Each number is 500 + 25 x the weight over its row's rms, rounded and kept within 0 to 999. Layers, rows and columns count from 0. Numbers have three digits each. The size before them is the row's rms in percent of the matrix's.

# layer 4 MLP gate, 2048x768, rms 0.0276, rows 414-545, columns 432-479
104:505490488492494488548555491499466523523448519552537516506528530493495539482530487497464507501496460520498504493508469480442473429511551491525545
100:545536559470519521487511494512516488489514518512513488493506428497488520495505500465505478535486496545469521481487489487522456512466489525512461
101:512528506520494437479470509513568507551481518488487523501515532497530496492533513506528538511497486498538498495524481536513496481475486463505528
101:479497483491540441451484474538496510485473539503459463518530516491525515536504521488494480519469448533489508451469503474489524499472541489517567
095:517556506479490501432506499491473487483513500471442514503516534486510462474486552477474547534521500501486436527503490523522454476527515470485489
100:425506481505468499475451513516496525509437506488471474554546520498511495505486520524517506503499513548501468530510491456494500486491502467529500
098:516526504472472521475471532516501492497489490528466494496522545468486487506484516496503513482509517504511507504526539472512485513519500494483544
098:522508488461513535537538536479502479522512516527500526515529477427507528529547495521462544477519489502467488534505483518476504514528569490495503
097:551506528504522489512537557532471516520496533498518515489491520490503498517461517498505502513478496505502510506489444525471534510518491448497506
102:514501495480507532488464505468467490520433533454524499532518540464525511477521510521491521536540453508494521491526528478495537500537537492537531
104:496470492503501507484476473496530486476503493517454542486536471458505514505492467552470546467515521466492494526509471494493536513480487499527465
104:518522518441521523513482457512514505469500488534527514502517534531512512511519537478493538532446508465514509505512457531498531466480502446523516
097:527523532521511504490470471480525510465484491514510492511525485486509480486503510497499479495463482473473498489533497499481511496524524473513507
096:491507479493554517466487497477485497486487498524509505498523446500522498492489502508482500454516514491537467476552517507471514522481538461535509
103:454463479506522491490460485531477550557509493514502477483525529463459485513504532522459526500484538489509483558497489423513486462506491464542505
099:486512513501503491555489484518490495489467529482522503484523507494488490490539521505483476505497497486493492488486460551477528479471501479524511
096:486530498473519507473443478495489458505486484482464486488516468520536516502446549524513545532499522516521459495470497508491524454509487497499546
100:493505491479496496534514526478534504504522527502499503527512463494484542466523519481498524501487496460520512513496505463491503490507491482524486
100:474458529496488495437472484521481526544480514507518502473520475473478503497501511539532519496495511523489481488510485487480494521480542491499545
102:521471512517503482473477517530491519443420488541496478512505454556433498484487522517470513497522521474467494520458478517515511529473524539512469
102:530529475551542492511520510482487521504456470449523487500520470508488473511524542504505488514497480504487529498489501530493494539495499495470514
096:484508552510468487525526537532534549527491513487534491506510494498484541504537456521534498494481520489509462498478473483475476495503508451457488
097:500502515518520480474521510485543499490484550523528525521526541472543512482516538526524506494550485541493494511547501481501492502511532468527545
096:479530552489537487553528515504499475470541496501481480538537506491505513514519481495490532464507503507493495493488517490499490463520527496480444
105:484510531510500467519486456469493499487477522504478452482534494459478529518505483504537491512485482500489511524506498464502489442506474496522453
100:460486495475500502466516487526482529514476464494478502512522489482529501535514513510506520486515488530486443466490484500536504512509514506456508
100:451532459483458497505515507514498499526505515498488537537537516462505472526494499515496568507544508526505493519530503489530477518517527484507536
103:497498506517511474531529494483502493490507499493504450514531475498520491494522530540511485470505480532484543518504491502475547477505564477525508
100:496525473511480497527470491529513535425498503436523453520508498471511464520526475486481514487492441461509464505526486516456500522520543503489545
097:470560496457498478477485442518524500460497471506524472492522460495503494482510483515472489511556497507498480485473529526477517522535493498522534
103:510512472467430488511495485523467489527513482498487519472510509508537526511494447481499518507495536474499506465545480533497491484529483443514484
095:491510494531530546463497471472530525521525544518495502509523484486520469525515523465476486501516535498526509517518496453526559510466494524483504
099:473480506461473524488474513512536510485499488516480516546535472452495474508467494513517535505481481505518526451514493459523450489502473423469502
100:491531539462488513549505512540505521512477502504511512485509491547503513520508507538513522547445530499508483495497482505504570464473501488504488
102:499534543498511495498519513479478505514508521528545489499519493474500542517518491512499511508500479489481501486564519448499493487471464514528546
098:527509512459555506504495477539517498540555517515527506468541528493487520529512455495454515529524476515508501535475477508480519479465524498498486
103:543532452463517485535530504525474501521483480487506533465532536507517529499580514463457468516487528514517471495521489477506504469530493531534511
106:531501501465499485493492476519496525531528505490505446540536498543500453491521517520502491476471456504542483531494501512522499494484509479509472
094:470560518509481513512559480496505505491547506494502515500496522544474442549570466489549496529498529472485504553527498560518545482535499505494489
103:500510515537540459468468486491495496510465463536506529514521546461535488500523489447539536521509455521489498514488462523499515501521487489506504
092:537523484502475486490487487467465498526529531535471529495518498479506462510493488497498495495500469460538490453514516452552471506461512504550531
096:509523505520490483511486503460479499542504472502530520503503503433506512491507525477500518503526478549533523506519462470527494523493479491509504
097:480505525498512524495533480535509500517514545536504468453509518480496553494476481507475558471467453534501472462523509501463478469466473513535449
098:512530482481472491504484517539466537505506504480459482479521550426504505539519469465542487502492434454463499481507508478508455478454449523506506
098:494502472494533484477484538504466525500499480464500477495523537489509481507526512477514507477487491508520518495506553512467494493510470526509471
104:477572494497526468491503496470519539538538501529504498472533477517485513496536471444503464512494492484479491488470454512513517526480506559501496
097:527536541522550501525525510482504506496557498492527485498522494509503492503512510488483511552461528503533472478517486457503459534512498471530488
099:466511497483502459430455507500533512519513509510506463492508507466511534499503522487534484467503529520498515483455496495491567479536504532513510
102:518492471525488520477530485479444498493469493466486511445510573496550471475481515468519462486501510507493513441471448478553526511518505464513497
097:501503536439497493538491541535460503474498519505494524487543489499494530544499516539512476509505508547521512509502509475512478491539499539520499
097:521485480453508536511501522456529510486459490524493518464520531486494487511477442497496504501504514480513514478549483443504513512469516445504532
101:489461463464476470477497460488473511481517495526482500506540485496496524484484567477462563457539492490505515499490499470493511459485522515465496
103:500503506510509498450497449508468466474501488473489515494498511497531497496508473491509521515513533500496515508486518537487531470557551495526529
101:452473523473511525525538500501560505477508519515491500524531481501493479532527518470476451517498494507513517506494506531518503487485505482535521
099:489485487487419478508511500512528524468489533505471502509538533447473479496480490495492479470552538485503475526527473419544495468476512540511499
099:512520503516536495506501506512502497498505507487488536509514464520556497508546503496496477545524542488516544539526461510490477484430492507510501
112:440507464477504493523479474520521502503483476481511478541516491503506535528523496467491479510509470484484498487480489491495502517511546505520519
097:480459525471498478477513493537489503487466448530463506486504514481470465529498462489530492490492475532503509540482496452475464538495571574522495
101:478536476458556519501513473491478473505496418510522516492533488506559522496502496495522457481502519505515497466531488475507561498498480490485522
098:509485503491496467523450477489538533465515516528519524470528493500481471481475483514498505535502517488493511510533519473537502466479505504512515
098:514493500489491513512525456538517468493546504504445496484533481470497506526476509500539524488492512478501478519544500516482509491493488488534502
102:514473495498513495511504533517480520497523542486516451508532500492507544521522455531483493434511487509501539507523518461499479497505528522496513
096:503512523552481533458495475530492542511513514466486469510507504461522473532525476498469502472525495525507519477477509518505546540441507511537497
106:490528488488489513484503507519527539529511475489480460476517494497498542511489507528501489490541517510524468545531517495458519505540520499511487
095:513518503503462528524504511473490534492491535496520510494537521455484497471475498509545496534488503472521481493532477468505494516486512448489500
102:497495522468535462512479488527486470512492502502512482546534502442512479546463537513480466536514493490493491467519505527476527485540515477515498
099:506501496486505479442501449499479544493513467512470484499522484475481507507472464476495528458535459499508510550535507532484486523516506476479509
095:476496541471499492474494489511497498485521521484513511500531522478522525514486442534514519531516510461495498469458547474540521497516503509510538
098:479468494502477482518528479483517489517534483493500525513527547483489512538501483537517493517474511488477480510499503448469508464469522506525514
101:462496510551490481525522518549525517483472510490524457504526511462507482510516494448456516577526521486509524506497511497508485511511505461531522
100:479507497464462485508549535528501474510474484479487472502534475512447476472499488479455486476549513510478516525486500472514535467471471519499498
097:441518507518494516527479534499471512494419518462468519480511475475507486514524459506471477532498508479492524527510506466485549473428548509513532
102:492503502477464509496472498529550536565526482519499485485537496465458471496521450482509503501473516510499520524502514472532484477486526464533468
095:466516531463515516497470533506499513510512424471541496521521468539438520477520482513467482490490527486494511508510462451527526488470542510539492
104:500536516485500458506508495523499503469482543516519465468532519479510487489521541440494475553480519484481517502497485540515491452506470457474513
096:478492510487531450502512517509461482480469494486508479557506448497497491503537479511507503483526514502482491521509512513490491487526521502477466
096:532519542469537485502496537500526517513518561534484454503497493498526522544547543496517489496482507474520507477461523523497436513476522441496453
096:476440501489464496579501523511500462466497460444536525482508532478555518475527484471471481514476509488531507499516482497515506491460480502465485
102:515507483494492480498497485504541493505544513524523495522519552502492474525504538485522491501548511489500489504507535489543488481456478508451510
097:482489507509473517550508519481522517558493497534494521493528533511458531501512500544490529563526484498475519510491501474521515462480467500485502
102:512477471478483519496507518520487516489499518488514513456546464478485533423500532504474474549529540486529553502563482467491542478508467474488518
102:507492446474501490525510483540462539540504464530527532524508481474528508517481549493491526513521494438539514506484517485483476489482474503521504
108:507550543524526479514505514497490473489513522485544511534514513493532501507483484470521538492491498509493496485505499481489539473454494543500506
096:503523500484530476501504498490474484488486543486482521503502480454512513501529516486538495509472457475507552498520505499447511476519503499518535
095:544498511478469464436477506515513446516481528493500522463518465498505539496551525519520533504503473529489522550526521481473477537507488480538515
097:464421511524515459527486493492501480510480512442556505589518512533504471497487527524453507513522510496513460520481509487515470486493490479519483
101:507473508512518513452483492496539513493506520490475481519528511478494473525497493515477511480481471513520508527499525502463483504499485533534487
101:510498482464494523510485503484501527475470480482489527513524456518489484504504503482466507505498494513476510495512486467483548435511481516480545
099:504555494511528485489506504500526526488499540472504495492512495508531495511525527476501494503465482511521542502502472517520490452509465496565453
100:513495495535530527492533460506486524578495481448497550476522443527461517451505487470525496510485518474462491489481516518495483461498522477502516
101:462512533474494479483532482454493495487474456475505492541541515483510469518471496516489494507462508485495493491461524447532449462527517512513462
104:482519516522482517517478469568533508507518481482531459534523515517516491505486497482524516500457529507480513504516511504490495494533527500485539
101:566544446524493490462524475507534525512518503479516480511530503445502523506464502480463510549494548466530504486522482469498495480515484493523513
099:475478481464447447498501466503519532471490519495512517547501502480509482498527503509506491461465505474512523510461495517456509448497519541560454
097:481509518487529477499461520488492502477502487513514456518504487490499484492472488512483510499548493420490501482577472451470475470475515520488497
101:478552556507536517478487525509523511510564467464496522518526530515556522508517461461479508510474479527494532486506465463427522451498454496500555
103:501485534491512506515495547506505465518500471497492499500509533505499507484478549514514475522474493480524507482498508473451496480491517452498512
098:482521472529475513537504473489496531549477585475546545521530499493483490510478482486465558464446526479528447478556483489507494502446520494488519
098:492481496479496481504480508458510529509516511512497468535521485511516483519484479505492497558485520528524471478487530496539487480544504509506507
098:492508472497517504489511496506465504529509491497537460497503507537502531495495535529501489444485532499530518523528458470443515451499495496535534
095:510472510522537497531512481536483518516519438501491509538517552534516513483500507501514483477526474496528466465491504515516463516478532498534512
104:498471503517486489534491499542548489496500530509463538532540516448474494546488500492481491547521493494503510505495471460524482461486503481523529
096:480528522478508536484465459483490499500474508472527532458514504491502517523488531558494486545491506482498485522544489486499504485541493504492521
098:485521508449442466458490494496522482490487487535470490467544533519516523524486515538472505507455493524519520494511525523463520492576506430489491
104:516485500507499538491482516479515532474493490504544468526525501493467504503501562479520520488471498457500524464514466477497483456515524532442540
096:478540470507505527484490519514525505563511486464479477517502490535492468508475483509485503492517480480514521542494531542478534479477487482511520
104:520478472460496492488472526485493510472447526455420464520520506477539506532495474493521496541480468501471543473497497479514474486536542462525502
101:485511474510481508528471472493508491472514504532533520478542512476470515543542482508512513488491466518537512471516481499516533440492545482503480
105:556512503478524487472520500522553495513491494549493482504551499497489524525502480482525498463424454510507529524491465477505500510528473484499514
107:513503516480556498519543491502472520542456503510497462494536509517490504454494515472519536536459497447481487495504506494568487473483513482454494
102:476506442468494486483508465528551543532517505488513477528529490511522491537472514491497545508509491514487480479466520519490521480497481508460495
103:448510465501469513514497480533517553555504532512471467528512510527544499490488527515488496508485500521508523515506433480528499483453489568493511
099:537493538508470516560463550479525497499484487520477449525523516509464512498532456490474472508475517490491516494500470463526508481487503496451492
100:515497495474513525482485517540550479484521517508554565507524479528502474451479490519526519547444513466512525514505500506491509494473537492498467
100:524498524493514541475508470532495551509503485520461460509518463479495519471494526516526521470474489513496461509443452528527477450466503508494528
103:505502468494511498474532504500513527580493487501458450452525497498529498492533461493504503506478488527496491557524502514558465531517461491512505
103:539524481498513542502530517494512511545515503480508481514536487509496521481496511512495448493516514502505495468492490513475490496453522472520478
101:487491482527480486504464560467517512482496495521489484548525514489498499529494538498479452530473513478488535498443510485517491487488490544511525
098:476578490493507534539503502502525519514468518497524509530518468526521536535523478554515546506506518449509500486520495503475481480442474525489527
097:481509501447549526495521459483475516532483535546517517498523425492488503499482489510502511500490508507492543491499501533534493502493483444442482
106:548503521455516479516548512417481499529504544515519511475522459508511488479578492455463491500520466521511474524517464512514492455478557516522520
104:501496491448493520491502541492524497499504493499547536547507506475473488482489493501500518490528514476498452509498490489498470498515552453513493
100:504489532489490479471533488501487490498508501519540535517538497530520450482466514493519508542495488506512506509465515479496505521494497544516507
097:502493477488496546523487540540483535498483484497517508502510489498492507530527486511571541465505523503514507503523504514453491499476546469497521
098:486488528439500518503466536553559533498493554481507479540526528505508502583470481492515510494506510523471494527494468484505480529475495557507507
101:547493504463454460478447500470458496512493485471499442536520483488520444524497543475499497534518470499497519485518485518474488490515519471505497
096:486525517489486511456459509522463486513502504463504468495517536473530532527468496510475498560524486513521568476519449469509523489507503492489522
100:472529498512488480500468518484489479493519508520479483498527505467496503477498498484471509454491516504484503506503490491514533513453535477493524
099:475504514506482528548490531494516487569506537523540512541537515463536531506480494513488483505480481464503493535461532507504481494506470528575514
100:532536488489486472517500511494504529492492474506492466502520444452482483541484538484505520489505535501544464519483501525470474492483551487501519
111:507505512492487478521511526522516482558483531514529487479543519492502507466495506516511476528472523489518458521532503503518517460501496473469514
096:492503526501496542467523522493539528457493493525539514509526509479505479458466501458506477506502446494502512522480485477476491519490491481477503